Weights of a small transformer language model.
Architecture: LayerNorm before each block, learned positions, biases.
Training: a variant of Muon for these matrices, 771M tokens, 11764 steps.
Each number is 200 + 40 x the weight over the matrix's rms, rounded and kept within 0 to 999. Layers, rows and columns count from 0.

# up: layer 3 MLP up, 2048x512, rms 0.0665, rows 1161-1187, columns 0-127
# down: layer 3 MLP down (transposed), 2048x512, rms 0.0915, rows 1161-1187, columns 0-127
up1161,225,211,225,136,187,172,205,267,247,164,193,145,193,286,249,172,237,155,215,165,183,255,174,203,127,200,185,160,274,147,151,190,216,283,199,245,230,177,214,130,160,215,194,209,185,220,214,227,243,268,222,206,186,271,251,286,167,198,153,175,182,218,175,205,97,166,151,216,106,191,255,153,183,153,229,240,229,142,215,221,234,219,221,210,181,177,264,150,220,155,210,194,151,206,196,213,214,223,240,291,189,247,218,231,280,156,205,224,220,136,214,213,207,159,167,185,121,244,225,306,226,188,208,196,172,184,139,200
down1161,249,183,180,250,210,195,218,240,196,288,164,88,191,227,199,241,171,230,193,234,247,159,169,224,153,123,246,137,178,250,175,103,237,245,198,169,273,127,235,140,172,212,171,237,209,167,174,211,173,214,162,185,265,224,205,228,234,220,153,196,211,104,215,214,115,185,197,253,194,230,204,181,263,172,154,194,164,295,196,180,198,198,178,195,160,143,201,174,218,195,227,219,170,173,204,223,218,158,304,225,180,121,241,174,224,228,162,175,181,172,182,171,189,147,116,192,249,215,109,171,181,127,259,170,176,217,125,208
up1162,193,239,173,167,205,207,268,214,187,242,210,217,168,217,171,273,195,182,214,128,107,156,155,216,195,155,171,217,199,194,152,196,146,192,178,180,198,175,193,174,158,165,249,135,184,186,208,210,191,185,185,200,186,251,206,215,228,257,284,212,187,131,156,202,234,229,246,217,205,242,183,197,230,188,193,227,180,248,218,204,227,223,238,225,161,209,149,249,206,200,206,245,202,194,221,227,175,224,229,192,244,270,269,191,246,157,135,223,252,210,172,195,190,159,221,206,222,150,200,223,166,234,169,234,210,205,214,284
down1162,224,166,232,228,158,144,171,225,227,175,182,259,218,154,230,188,127,247,187,234,192,238,171,266,164,167,211,221,148,181,229,299,271,230,170,222,259,177,204,165,211,209,199,192,174,263,170,247,253,142,226,185,163,193,210,145,199,296,147,192,253,237,258,151,178,196,239,232,166,157,282,220,225,242,227,214,201,177,204,218,164,127,171,155,199,152,230,188,207,229,159,252,183,170,200,153,173,186,136,219,200,232,194,202,202,220,177,262,199,209,157,214,191,216,229,182,190,228,236,189,176,218,259,205,141,244,256,192
up1163,191,273,210,158,220,216,186,236,258,232,178,206,228,167,244,223,218,221,156,291,200,124,175,237,203,241,177,154,203,217,164,198,141,148,174,234,225,234,192,221,155,237,171,256,147,219,204,204,242,151,211,182,177,212,194,250,221,184,217,222,186,192,173,218,156,213,164,193,153,224,202,132,223,241,223,227,132,180,185,133,162,234,169,238,199,252,156,160,120,240,237,194,211,172,156,151,193,193,189,186,157,178,185,228,179,171,151,184,192,176,227,233,194,209,272,191,185,220,230,173,156,198,221,221,248,164,133,219
down1163,168,212,228,234,104,175,223,143,157,187,207,228,139,151,196,216,205,120,203,170,259,231,191,234,139,186,221,247,229,169,242,178,235,157,199,231,189,201,133,281,213,195,211,290,191,241,190,179,158,178,191,210,206,195,239,211,111,223,165,161,220,261,206,207,192,184,263,267,209,181,173,155,186,189,132,270,264,247,187,192,186,313,199,207,168,179,191,146,232,192,191,180,211,167,216,224,218,219,248,198,192,132,212,99,218,200,206,233,280,209,160,208,207,197,203,128,193,237,225,145,223,130,163,161,176,242,201,212
up1164,162,229,225,206,187,205,209,198,222,240,204,209,122,149,177,186,175,184,203,216,237,182,181,217,155,216,140,204,183,206,224,191,262,153,226,207,243,233,147,150,123,150,198,237,223,265,216,226,205,213,180,226,238,170,247,217,190,189,229,217,221,202,195,205,185,233,220,170,192,235,200,225,170,183,211,193,165,170,178,185,216,159,184,190,241,189,193,226,243,198,145,176,208,227,255,167,171,180,180,197,231,186,190,144,217,193,158,184,202,156,223,164,246,231,201,189,274,211,225,159,230,164,168,218,189,232,163,236
down1164,190,225,186,187,135,220,193,248,222,209,275,208,158,204,211,263,158,227,168,169,233,206,175,195,229,148,175,230,168,228,202,155,181,176,227,169,178,188,239,174,239,216,194,229,167,153,94,210,181,239,182,150,208,213,213,177,208,169,225,243,171,188,240,194,276,237,191,250,186,201,191,236,167,162,166,185,158,192,224,184,129,210,208,160,193,185,172,174,207,184,185,114,193,132,215,175,231,227,281,273,199,212,152,229,172,220,183,220,226,224,214,198,193,154,222,254,215,177,130,189,174,129,169,160,200,180,247,201
up1165,244,130,144,228,204,175,237,160,245,143,265,136,238,210,226,231,184,206,191,216,160,230,134,218,173,151,170,191,181,173,214,194,161,154,230,251,205,239,226,201,196,175,228,247,225,277,199,279,83,191,145,181,201,159,185,185,209,234,217,266,127,235,156,179,144,221,253,232,194,208,217,211,144,128,134,246,215,177,246,138,198,283,228,232,160,239,128,241,192,200,216,147,254,234,248,286,205,175,207,218,163,185,125,192,273,173,230,280,211,155,223,197,189,175,199,253,201,186,134,168,261,180,233,161,262,224,235,244
down1165,155,222,206,311,154,160,155,221,156,152,229,163,216,195,170,208,232,211,235,255,195,197,119,149,190,175,256,233,118,275,292,141,289,202,260,181,202,233,196,184,199,218,205,219,167,215,235,217,201,248,266,224,266,199,174,157,190,173,206,184,205,185,235,202,264,233,182,268,117,157,241,220,185,192,161,221,200,243,235,224,198,206,220,162,227,232,208,192,133,178,198,146,250,195,196,154,174,258,206,225,222,215,101,220,167,173,240,105,151,106,286,143,214,259,224,174,194,221,228,147,188,275,150,204,153,212,256,142
up1166,199,246,185,200,178,182,191,209,227,220,192,192,237,173,210,248,184,144,176,182,255,227,198,208,212,183,208,254,180,196,221,204,204,189,262,212,171,185,213,202,211,149,221,192,219,178,256,173,256,191,211,209,221,162,216,166,169,213,214,208,204,199,268,228,157,175,168,229,187,150,177,188,204,153,219,179,235,194,221,227,185,182,246,165,233,211,137,175,201,174,248,169,172,192,188,194,193,203,239,191,208,209,183,208,236,200,185,151,165,177,233,183,179,172,200,253,189,199,208,244,184,172,127,158,259,208,215,170
down1166,228,172,201,152,240,220,240,221,207,192,188,139,169,253,194,259,226,215,218,221,188,198,186,227,200,190,218,227,206,170,183,226,240,204,195,191,181,200,267,173,189,169,205,142,192,207,224,178,226,177,204,204,218,255,205,224,194,237,270,157,214,224,177,183,218,205,230,218,172,277,211,246,196,178,203,188,230,171,158,202,207,181,131,259,139,218,178,218,203,188,250,219,204,218,220,217,228,180,220,206,150,214,185,203,194,215,248,193,243,217,196,186,225,194,165,140,134,220,181,168,127,181,218,189,163,212,258,207
up1167,192,204,194,270,166,204,227,209,301,196,153,198,259,231,226,152,237,159,174,238,178,211,168,196,177,235,253,203,207,214,190,201,188,192,215,197,194,200,179,186,218,115,196,196,222,185,208,215,193,183,224,199,212,240,241,244,149,182,169,235,163,209,166,242,205,199,196,166,266,203,156,186,214,178,228,181,184,221,225,157,192,181,128,171,205,255,199,201,205,193,195,245,213,199,164,160,199,160,209,166,213,187,187,211,178,148,231,187,201,203,163,223,215,187,185,243,226,206,235,215,239,115,210,203,221,176,219,186
down1167,190,202,238,221,183,203,206,182,251,185,230,204,198,229,183,186,247,198,245,153,218,171,176,198,175,217,244,190,191,221,151,223,218,233,166,268,224,159,165,212,134,219,224,188,210,223,201,198,172,174,220,266,156,190,243,169,154,215,238,181,179,151,187,147,235,208,170,231,185,230,210,158,189,160,165,212,196,172,222,190,225,197,209,224,174,236,193,206,176,224,181,183,189,200,230,220,201,203,164,219,158,165,205,150,192,186,167,183,229,210,226,155,230,222,231,253,190,134,139,185,170,206,201,175,241,199,200,196
up1168,216,295,129,241,186,218,160,184,208,246,211,174,210,265,248,176,284,188,154,248,159,232,195,190,156,268,266,250,193,168,260,282,159,182,180,156,161,191,134,253,244,198,251,196,301,208,155,148,255,240,224,203,236,216,194,134,211,217,112,176,226,134,195,215,240,204,175,148,198,183,229,229,148,200,185,224,194,222,189,217,122,124,70,283,162,188,193,202,200,213,109,199,115,172,248,223,244,181,252,192,224,215,202,169,147,144,181,218,289,211,249,207,208,182,207,195,179,173,281,179,140,194,208,230,197,106,239,201
down1168,256,201,244,244,206,220,186,233,249,205,210,223,116,162,156,191,198,200,142,305,228,127,218,232,263,171,113,186,239,188,219,183,183,175,214,103,252,153,223,128,254,229,222,228,195,212,152,173,133,175,295,266,196,229,185,278,262,162,224,185,194,176,165,183,277,156,220,194,125,277,247,162,240,204,162,235,112,208,224,227,211,243,251,263,242,111,225,201,106,221,184,166,251,143,158,175,152,191,167,157,221,234,171,312,149,177,163,199,181,254,230,198,197,111,212,186,248,268,176,273,186,249,212,218,218,217,209,255
up1169,154,195,180,212,132,168,218,197,190,257,242,202,187,212,161,239,198,186,198,258,190,229,155,184,180,223,156,166,178,189,243,214,245,192,207,213,188,227,125,233,207,207,255,222,207,159,193,244,223,242,235,190,175,218,203,198,249,229,233,205,192,234,238,218,203,197,189,180,217,209,231,192,247,146,244,162,165,255,188,222,203,214,210,228,208,197,173,173,169,185,210,244,185,226,188,281,146,163,211,199,199,181,215,191,168,206,209,183,220,139,137,234,212,186,204,181,169,184,224,170,191,227,238,247,226,222,233,191
down1169,136,137,240,148,201,245,242,208,147,186,229,190,186,192,152,233,202,236,205,242,189,169,225,217,208,236,217,187,186,183,185,152,194,175,220,200,210,186,202,182,222,209,174,205,220,210,234,190,195,235,179,188,214,198,200,237,190,153,147,213,202,131,180,173,226,151,214,238,231,182,167,201,208,171,204,199,190,185,236,216,233,218,201,198,207,193,159,207,226,168,248,181,245,176,173,182,229,255,231,177,193,174,200,215,177,234,207,196,200,278,214,226,183,233,233,227,233,188,212,243,205,189,179,221,220,203,176,174
up1170,140,198,193,214,220,175,158,225,193,249,210,121,170,234,186,206,262,236,205,185,199,195,230,146,223,182,173,152,180,242,223,112,233,194,185,281,235,201,280,272,259,187,209,200,150,229,262,256,193,129,233,200,182,252,158,212,250,161,181,219,250,179,174,194,255,198,191,159,169,130,236,175,158,96,153,110,174,192,228,272,219,213,217,204,99,189,198,262,184,186,216,227,192,183,206,202,197,192,233,235,230,260,222,177,155,177,163,168,219,217,228,218,172,135,147,151,180,154,163,218,196,186,187,189,262,162,194,178
down1170,312,173,192,109,279,174,226,186,172,277,189,113,144,269,159,203,195,218,194,129,183,187,145,240,222,225,175,189,230,209,171,175,230,171,173,171,186,164,233,231,225,191,286,152,202,163,175,248,239,220,181,250,178,180,170,201,229,192,258,149,304,212,145,258,237,215,288,155,303,115,219,247,103,178,225,287,166,192,226,50,169,148,162,128,210,165,226,270,209,146,158,206,223,252,125,172,225,246,132,282,227,233,241,206,170,198,221,195,180,263,185,251,160,268,252,196,160,216,168,183,266,209,227,100,214,193,163,172
up1171,206,156,223,205,229,186,186,157,224,187,179,259,227,173,202,252,232,221,234,185,208,158,185,171,167,214,194,177,205,213,151,178,249,244,191,211,169,195,236,171,189,166,189,150,209,149,205,234,217,235,251,286,232,196,117,246,243,241,237,149,177,259,223,209,205,148,178,186,197,156,198,272,164,230,207,152,225,210,234,200,177,187,213,241,207,265,243,174,202,239,134,258,251,196,287,190,231,197,219,177,203,261,231,184,175,183,226,168,239,151,149,208,190,274,185,154,191,207,193,146,163,164,201,229,153,208,264,106
down1171,242,171,225,218,204,219,164,178,238,228,198,206,135,201,219,184,170,202,161,164,167,219,217,178,190,226,240,145,133,225,247,190,194,226,174,171,142,208,235,232,252,240,160,195,148,176,184,227,163,160,149,255,186,208,235,152,218,213,190,209,202,195,239,222,276,274,114,169,190,199,153,208,181,161,205,182,185,235,210,202,195,235,151,200,243,217,205,231,203,183,216,150,144,155,190,175,159,123,176,206,202,180,225,238,162,183,171,198,246,267,253,190,208,234,265,214,297,235,186,257,212,123,202,276,201,245,230,155
up1172,113,186,151,276,231,163,156,204,148,168,233,220,170,140,222,221,161,152,172,220,155,182,169,189,238,251,147,141,197,196,191,221,219,171,209,218,233,172,220,207,197,265,189,227,174,267,201,193,235,141,165,213,200,154,272,188,185,245,289,97,137,204,133,168,168,256,178,172,203,241,181,315,244,217,260,194,189,217,240,179,291,221,123,300,149,198,180,257,197,211,223,204,210,224,238,199,209,228,241,256,154,178,128,130,137,192,144,171,282,261,197,226,221,197,182,221,104,205,185,173,102,160,261,239,152,252,233,196
down1172,149,224,176,219,157,97,173,166,189,199,188,199,309,213,221,194,180,187,150,221,239,149,160,224,177,165,241,246,233,246,308,194,220,262,299,274,220,209,121,260,133,259,203,200,198,206,219,247,181,208,169,177,185,219,323,156,207,233,244,173,194,234,208,112,93,182,133,223,238,144,184,231,230,168,117,224,180,205,198,189,137,254,211,212,205,116,213,291,243,200,210,182,182,232,224,210,185,203,291,226,181,186,199,176,165,196,248,84,222,187,220,215,164,226,168,218,193,260,114,211,167,208,177,202,240,203,251,184
up1173,220,157,219,239,82,289,239,247,204,232,270,174,159,266,254,231,216,244,187,221,231,212,222,162,213,100,275,152,163,120,238,138,253,307,161,185,249,241,229,239,234,232,209,267,113,148,121,226,168,259,234,168,246,194,131,197,177,161,209,181,215,178,214,256,181,224,190,233,198,201,148,204,179,235,240,200,232,179,227,241,239,168,170,209,238,315,144,233,150,232,175,156,179,239,230,261,199,227,168,230,279,188,184,174,206,195,214,212,148,234,264,249,202,157,214,218,193,218,130,225,212,187,209,159,213,243,160,237
down1173,150,136,183,181,227,240,141,161,157,203,228,256,145,230,234,145,202,205,234,172,155,273,167,229,165,213,228,235,153,197,171,298,174,214,264,183,144,161,270,149,222,132,182,144,202,279,164,207,241,174,122,133,220,148,157,215,186,200,257,186,187,204,258,233,220,213,185,214,217,220,273,328,209,180,246,240,174,220,250,226,209,213,181,212,159,188,240,142,277,137,210,248,229,239,227,209,239,143,198,105,206,168,158,132,246,178,227,117,298,192,225,190,201,129,207,81,180,202,265,261,168,165,200,175,186,181,194,209
up1174,137,152,220,192,184,214,234,197,209,191,173,218,170,185,186,219,220,178,210,177,196,219,150,230,189,191,227,181,251,200,225,270,221,142,217,220,206,199,161,169,235,189,170,182,245,202,181,191,216,217,225,189,226,191,226,142,210,239,212,221,210,280,145,238,218,200,202,211,230,219,222,251,252,168,172,209,179,185,203,228,234,199,204,149,185,231,184,208,210,196,203,249,198,198,179,165,172,215,153,139,279,203,177,253,233,168,238,149,193,235,220,181,182,230,194,240,222,192,175,223,203,239,228,144,217,145,204,115
down1174,155,147,171,260,209,182,220,174,209,157,204,163,196,195,193,179,199,214,143,203,221,218,202,202,252,228,190,168,216,160,161,222,234,196,181,203,216,201,243,238,161,262,174,179,203,223,213,179,231,227,202,176,197,116,168,143,209,187,194,190,156,231,212,253,178,189,203,221,247,225,167,151,157,184,208,193,169,287,172,209,130,233,213,204,170,210,187,187,199,164,136,206,212,204,145,199,233,100,233,194,214,171,228,228,184,156,225,187,176,187,218,192,186,148,231,169,211,255,204,238,172,184,273,192,167,209,171,263
up1175,216,227,210,221,168,192,137,220,206,189,149,192,229,212,228,220,120,251,236,118,211,304,227,179,175,142,256,176,222,192,223,220,266,279,179,196,232,200,218,233,178,204,209,144,223,244,263,204,249,153,206,233,204,240,119,252,190,155,168,226,147,205,184,149,206,176,170,168,167,234,161,194,155,105,223,195,245,258,243,150,283,185,264,270,193,179,219,158,83,212,228,190,134,237,243,175,169,183,213,215,183,255,211,210,226,167,152,188,138,218,204,330,265,218,199,220,216,195,263,220,176,173,184,251,217,219,196,178
down1175,299,177,162,190,189,295,191,210,178,191,261,253,231,197,210,199,273,239,171,256,139,192,144,203,197,140,199,217,147,281,207,148,147,178,214,252,170,213,214,236,234,229,187,238,180,201,211,210,182,152,204,116,191,224,187,152,204,164,257,179,180,247,183,226,203,164,178,220,201,209,224,199,230,245,232,177,213,183,214,214,166,216,235,277,187,170,224,176,213,173,203,190,192,192,261,279,203,233,156,183,202,183,246,162,109,131,170,118,187,184,237,214,210,171,229,142,188,225,214,208,169,227,148,240,194,158,256,165
up1176,172,260,158,259,197,206,213,130,204,135,167,221,248,178,102,192,224,140,227,260,177,199,196,139,204,210,194,227,185,135,163,249,271,218,211,257,189,186,179,143,182,133,127,211,221,315,243,286,263,211,191,260,223,280,129,206,175,142,178,122,284,201,237,226,169,235,252,103,174,212,183,310,206,158,203,216,195,237,193,208,176,205,196,191,190,198,173,138,172,225,133,276,224,284,169,164,225,92,182,219,218,140,198,169,171,241,188,177,211,232,225,272,247,197,219,162,216,133,208,187,132,188,210,224,154,209,235,174
down1176,283,179,178,170,123,234,210,193,245,184,135,201,242,219,224,179,160,169,161,235,236,188,204,164,200,134,162,147,239,158,281,126,218,191,230,303,152,168,207,214,189,201,199,197,223,168,176,168,164,207,328,260,209,139,156,244,186,172,250,170,196,227,310,189,222,149,180,176,167,145,108,197,212,261,244,189,127,262,182,171,228,278,232,218,237,180,228,200,176,95,265,171,240,233,214,223,157,275,259,229,133,213,252,206,210,222,269,156,192,251,206,279,234,183,137,220,212,233,139,183,206,169,207,172,207,207,238,192
up1177,189,220,181,249,179,251,200,218,153,238,171,137,168,175,296,146,166,193,200,167,205,193,194,288,176,278,233,159,218,182,231,160,132,246,213,178,205,191,211,200,227,172,212,199,275,178,227,168,211,240,165,201,176,163,168,244,233,230,230,223,161,70,265,152,198,176,251,105,165,190,252,192,230,240,234,222,217,276,276,167,169,124,207,227,157,180,210,236,241,165,207,209,221,171,277,178,215,229,146,188,193,205,255,181,259,179,207,238,194,164,213,221,175,195,178,198,200,160,205,165,218,227,169,205,214,235,181,188
down1177,152,196,169,312,209,204,227,162,177,227,216,185,246,198,253,99,275,196,183,181,194,255,178,191,224,213,189,158,186,235,227,137,197,143,240,194,188,221,254,209,132,169,159,117,187,215,200,206,198,214,210,167,229,170,162,188,243,250,182,206,151,196,352,191,204,204,173,153,162,200,211,264,212,155,181,180,232,237,229,267,209,188,201,282,137,224,241,218,208,158,241,235,204,259,201,170,206,260,171,243,204,117,185,215,172,253,200,175,241,289,244,170,165,221,215,210,235,183,337,252,204,173,215,215,199,132,206,170
up1178,188,227,222,278,236,239,203,184,218,187,174,249,243,225,218,225,163,168,186,229,177,228,169,106,203,167,159,97,199,226,220,217,181,138,169,211,227,206,253,184,266,148,128,207,256,192,188,199,240,167,253,203,258,142,116,204,163,212,215,204,217,192,176,204,224,200,162,269,228,211,194,197,141,188,194,228,175,310,226,254,265,229,176,202,213,219,148,191,233,130,154,253,214,257,215,185,182,221,168,167,177,213,183,194,172,190,210,259,170,231,268,261,317,244,189,217,200,230,224,172,190,229,151,135,193,223,195,210
down1178,240,157,206,171,204,162,263,156,177,175,222,215,118,155,199,167,234,178,230,215,238,171,175,241,170,136,260,246,219,260,177,180,270,252,254,254,252,195,137,206,218,280,208,273,204,187,211,215,217,149,154,176,254,211,212,180,217,168,141,204,252,239,283,287,204,187,150,251,123,225,165,291,223,180,150,239,200,230,175,240,193,183,213,270,90,117,225,218,210,251,211,240,225,185,197,181,172,178,210,245,144,193,204,193,218,88,190,195,312,232,186,182,183,167,118,181,227,241,187,202,222,192,238,174,125,241,243,280
up1179,227,187,208,241,204,299,203,162,190,170,174,204,211,238,165,164,195,259,179,198,146,243,176,216,173,218,282,146,155,151,200,257,210,159,227,116,204,235,162,234,150,229,171,275,261,193,192,261,199,209,215,170,181,168,228,257,207,148,247,136,250,217,252,187,116,199,158,198,192,213,241,236,199,267,179,213,223,178,213,215,262,247,220,182,205,175,204,230,161,196,181,210,227,229,110,183,206,240,256,176,234,211,229,186,169,197,236,180,224,222,172,242,220,207,210,224,237,164,264,221,174,236,195,224,146,189,210,172
down1179,229,211,274,137,212,242,220,228,191,199,244,258,225,224,190,195,250,261,257,241,165,262,205,183,234,209,259,215,250,199,197,295,170,161,135,191,269,174,167,173,138,339,262,159,195,154,177,215,210,223,271,112,204,229,138,174,251,204,179,198,153,228,292,202,124,175,242,204,202,254,209,187,187,212,215,273,171,217,195,181,227,165,165,211,242,221,249,152,225,172,127,233,208,205,157,270,216,210,116,121,236,279,238,226,230,228,156,150,170,252,225,225,245,233,168,204,246,215,173,190,217,144,249,254,209,129,223,153
up1180,147,209,196,208,223,167,203,229,196,149,184,218,182,200,236,221,164,223,229,204,132,249,165,172,229,240,204,122,241,253,212,217,156,204,175,228,228,157,212,198,140,214,178,172,219,177,280,176,135,206,227,170,227,214,241,199,201,290,227,201,262,204,198,179,216,181,221,169,217,249,222,229,222,186,148,295,200,201,175,227,201,185,233,186,149,174,181,131,227,193,217,158,235,168,228,167,201,245,206,141,153,210,227,260,146,251,161,211,211,204,191,240,205,262,168,201,289,244,220,221,211,184,150,172,158,203,291,206
down1180,212,148,157,167,250,218,219,191,197,217,187,214,189,163,150,242,171,184,182,175,197,152,247,264,206,178,254,218,133,186,199,115,230,137,116,154,232,164,168,121,179,202,235,270,207,197,186,114,171,223,144,269,193,253,241,196,163,173,200,269,206,195,233,208,208,191,145,215,184,127,157,162,284,251,193,160,203,145,220,223,226,264,200,189,165,243,194,180,241,197,176,231,181,174,154,194,178,218,174,187,196,203,284,245,172,213,267,209,157,158,122,211,190,188,163,185,167,245,227,202,241,181,119,134,218,186,215,257
up1181,194,216,213,166,212,131,193,258,269,143,178,196,153,196,244,211,178,244,178,261,166,172,256,257,144,202,308,150,210,193,132,237,240,216,198,218,221,207,160,191,233,236,277,213,253,167,223,236,180,247,204,193,244,256,262,205,172,186,145,191,182,205,255,228,166,256,241,160,210,223,251,141,140,215,148,205,125,235,238,204,221,267,171,222,114,201,233,255,157,191,265,159,105,208,214,223,192,175,141,268,206,236,271,181,231,126,183,199,210,237,191,198,231,267,196,182,157,178,249,203,155,165,224,198,278,171,198,129
down1181,228,190,169,256,183,198,196,183,220,205,213,230,227,211,222,140,182,227,203,166,177,200,214,137,210,242,162,185,158,219,165,211,200,222,231,176,117,238,173,248,166,258,175,223,252,226,119,172,185,285,200,171,230,185,162,241,249,184,270,170,194,215,223,214,191,206,191,189,180,265,163,218,207,151,180,148,230,287,197,176,238,186,230,174,185,234,229,230,196,186,169,185,195,212,175,190,156,195,164,136,171,201,197,169,232,185,211,188,192,214,219,194,228,170,186,245,243,217,198,189,205,184,161,158,183,231,191,255
up1182,240,186,201,203,179,195,252,236,216,182,182,268,212,218,219,151,214,156,193,220,201,182,195,156,249,199,208,231,211,196,230,281,193,258,225,209,242,187,266,120,190,175,245,193,183,209,277,228,145,190,234,91,266,221,169,174,217,181,227,194,194,188,189,228,216,215,191,183,150,163,259,219,221,147,262,209,140,144,233,216,210,126,203,201,154,250,188,322,196,205,180,238,171,201,136,214,126,150,233,140,196,199,82,272,258,160,210,154,209,222,197,242,122,183,196,206,180,202,215,162,201,152,172,182,258,253,158,201
down1182,130,168,172,291,160,159,220,222,288,229,236,300,155,206,266,136,241,212,269,153,130,106,125,186,159,151,176,254,99,196,187,211,210,234,215,207,264,180,268,243,236,264,245,194,168,126,196,158,155,244,208,238,196,229,139,137,234,172,251,197,230,194,142,278,240,171,189,256,188,176,145,181,170,236,158,215,226,179,172,199,241,216,195,257,214,128,152,212,185,220,201,233,199,133,158,260,217,206,145,147,248,216,197,266,277,227,240,201,225,202,192,219,198,191,189,247,154,244,170,172,136,175,227,117,144,193,322,161
up1183,116,148,201,238,200,272,169,189,232,168,178,239,241,191,213,140,193,218,280,210,263,250,198,150,173,222,189,210,242,181,215,213,176,156,292,251,150,182,216,217,120,171,120,240,105,157,154,201,161,134,219,111,229,209,156,204,213,166,249,225,161,245,221,188,161,167,88,202,171,207,276,256,222,248,238,169,227,206,172,246,216,181,195,144,196,238,212,172,161,204,193,246,252,237,207,211,123,252,217,186,209,214,158,220,201,189,209,266,258,205,206,261,163,225,240,217,165,199,234,209,226,164,264,206,68,122,233,167
down1183,235,258,177,143,101,151,186,242,176,242,196,233,217,299,203,187,196,213,222,210,235,222,210,207,186,181,227,183,123,167,200,134,164,242,164,97,220,176,240,203,195,254,127,270,211,189,225,245,154,126,250,322,231,258,202,232,222,161,142,256,159,239,228,247,193,187,118,252,188,108,223,116,224,226,230,286,209,234,149,243,189,160,210,194,240,213,247,191,192,185,170,212,117,192,208,211,207,188,228,228,215,218,282,209,196,268,203,204,220,159,149,197,237,172,220,256,223,154,213,263,93,234,196,181,269,243,157,215
up1184,164,163,224,176,135,165,199,213,209,226,185,124,210,172,259,323,248,159,215,197,206,243,182,162,160,195,183,175,200,151,189,217,167,234,130,256,220,238,214,221,239,193,127,211,242,282,155,183,252,160,218,208,174,151,215,192,227,182,245,143,175,172,220,135,182,183,212,168,166,217,182,267,207,207,203,239,135,199,204,203,212,178,209,179,252,242,203,212,153,203,216,204,191,239,177,250,222,159,214,183,209,219,240,238,188,145,209,231,235,219,138,158,174,182,221,181,185,194,226,168,205,187,274,221,224,184,218,208
down1184,245,193,217,212,270,216,205,224,200,203,176,218,175,151,145,146,220,256,216,194,155,216,245,169,230,238,213,242,205,220,196,214,209,157,271,167,153,174,166,140,214,226,144,181,221,188,161,187,198,174,203,157,263,207,184,225,223,221,169,248,216,204,202,205,258,124,266,168,245,202,231,155,186,248,165,172,204,217,164,180,282,228,198,161,225,260,149,151,243,214,241,198,139,169,171,189,207,202,255,214,193,242,166,184,183,251,195,202,230,227,258,213,181,255,217,228,226,245,220,185,208,194,188,165,236,204,242,189
up1185,196,228,198,170,157,144,213,184,231,218,263,190,225,220,240,194,163,216,215,170,178,133,227,219,134,225,196,197,199,234,200,226,189,206,122,188,225,188,188,216,181,208,173,195,254,180,184,233,168,196,167,328,245,241,255,184,171,192,192,166,287,225,252,251,202,180,182,146,241,200,218,214,248,188,177,159,184,225,192,197,219,213,189,293,299,230,206,180,210,176,203,179,129,163,198,275,203,246,206,205,167,200,230,195,184,218,189,214,142,200,162,251,200,167,176,193,260,160,168,183,222,135,186,206,175,204,217,236
down1185,196,238,173,264,194,244,230,196,194,224,168,211,244,185,216,213,221,196,191,188,226,199,211,224,221,235,172,202,152,206,155,188,196,226,161,262,192,197,230,207,166,197,178,155,181,220,174,190,179,195,212,224,230,260,201,179,222,147,203,201,123,222,297,159,227,161,167,177,178,233,197,175,190,133,168,195,219,229,253,208,160,237,193,174,154,177,127,192,177,239,189,131,261,217,178,160,213,237,183,226,166,215,210,171,142,141,217,207,148,207,171,212,215,242,221,198,212,180,231,208,180,213,217,151,186,205,247,275
up1186,158,269,194,187,218,188,218,255,205,259,257,277,268,176,157,247,215,199,195,195,240,215,248,255,158,205,281,235,134,198,186,157,148,209,285,182,207,228,151,283,194,163,228,168,209,197,271,259,205,198,153,206,197,259,214,207,228,209,190,237,268,176,261,217,215,209,204,238,259,254,246,230,183,277,166,196,173,207,216,184,188,205,188,270,263,170,260,235,151,158,183,240,170,167,201,217,197,195,150,291,145,210,221,222,106,241,168,235,248,213,134,213,281,188,230,300,178,212,157,180,242,158,233,287,207,203,198,165
down1186,220,141,214,206,272,215,209,188,197,186,214,175,147,227,211,108,199,231,226,137,171,200,183,200,196,139,186,181,237,249,238,264,214,219,128,180,193,134,168,221,96,132,200,234,104,171,135,211,246,193,215,229,220,271,187,241,248,215,188,221,357,180,220,192,133,162,142,225,243,217,204,172,149,170,158,252,188,174,150,199,235,203,139,227,190,209,238,178,209,236,220,240,217,232,238,199,212,175,151,207,188,251,196,153,155,175,218,172,206,206,226,181,148,232,195,162,244,223,235,224,188,138,191,209,124,171,160,184
up1187,191,190,208,205,246,178,225,80,244,218,188,232,199,208,162,252,247,205,207,138,227,241,225,198,223,208,183,135,209,253,248,221,257,175,192,218,208,233,256,164,196,160,210,185,221,146,240,307,197,206,208,320,154,273,175,181,192,252,124,202,203,170,148,215,206,225,224,189,182,106,178,280,210,234,174,186,261,222,178,199,219,295,230,262,272,199,212,187,194,240,163,214,165,239,240,196,267,149,247,242,182,158,277,153,231,221,254,228,175,161,121,179,204,180,173,232,204,181,189,205,223,217,230,231,194,192,198,178
down1187,174,144,212,188,154,173,216,107,176,184,225,266,190,242,209,260,210,217,159,247,292,131,220,183,226,182,200,181,200,224,209,174,146,220,209,204,181,172,201,184,185,226,217,226,213,266,143,154,195,231,208,219,189,228,180,231,202,124,252,262,181,158,150,213,194,197,157,181,236,195,208,218,227,184,207,236,215,184,195,126,197,166,226,207,210,212,227,211,144,220,214,198,199,213,172,236,212,220,239,180,217,174,193,253,206,180,174,257,134,213,165,235,178,197,241,200,230,182,179,182,176,239,163,197,177,215,179,189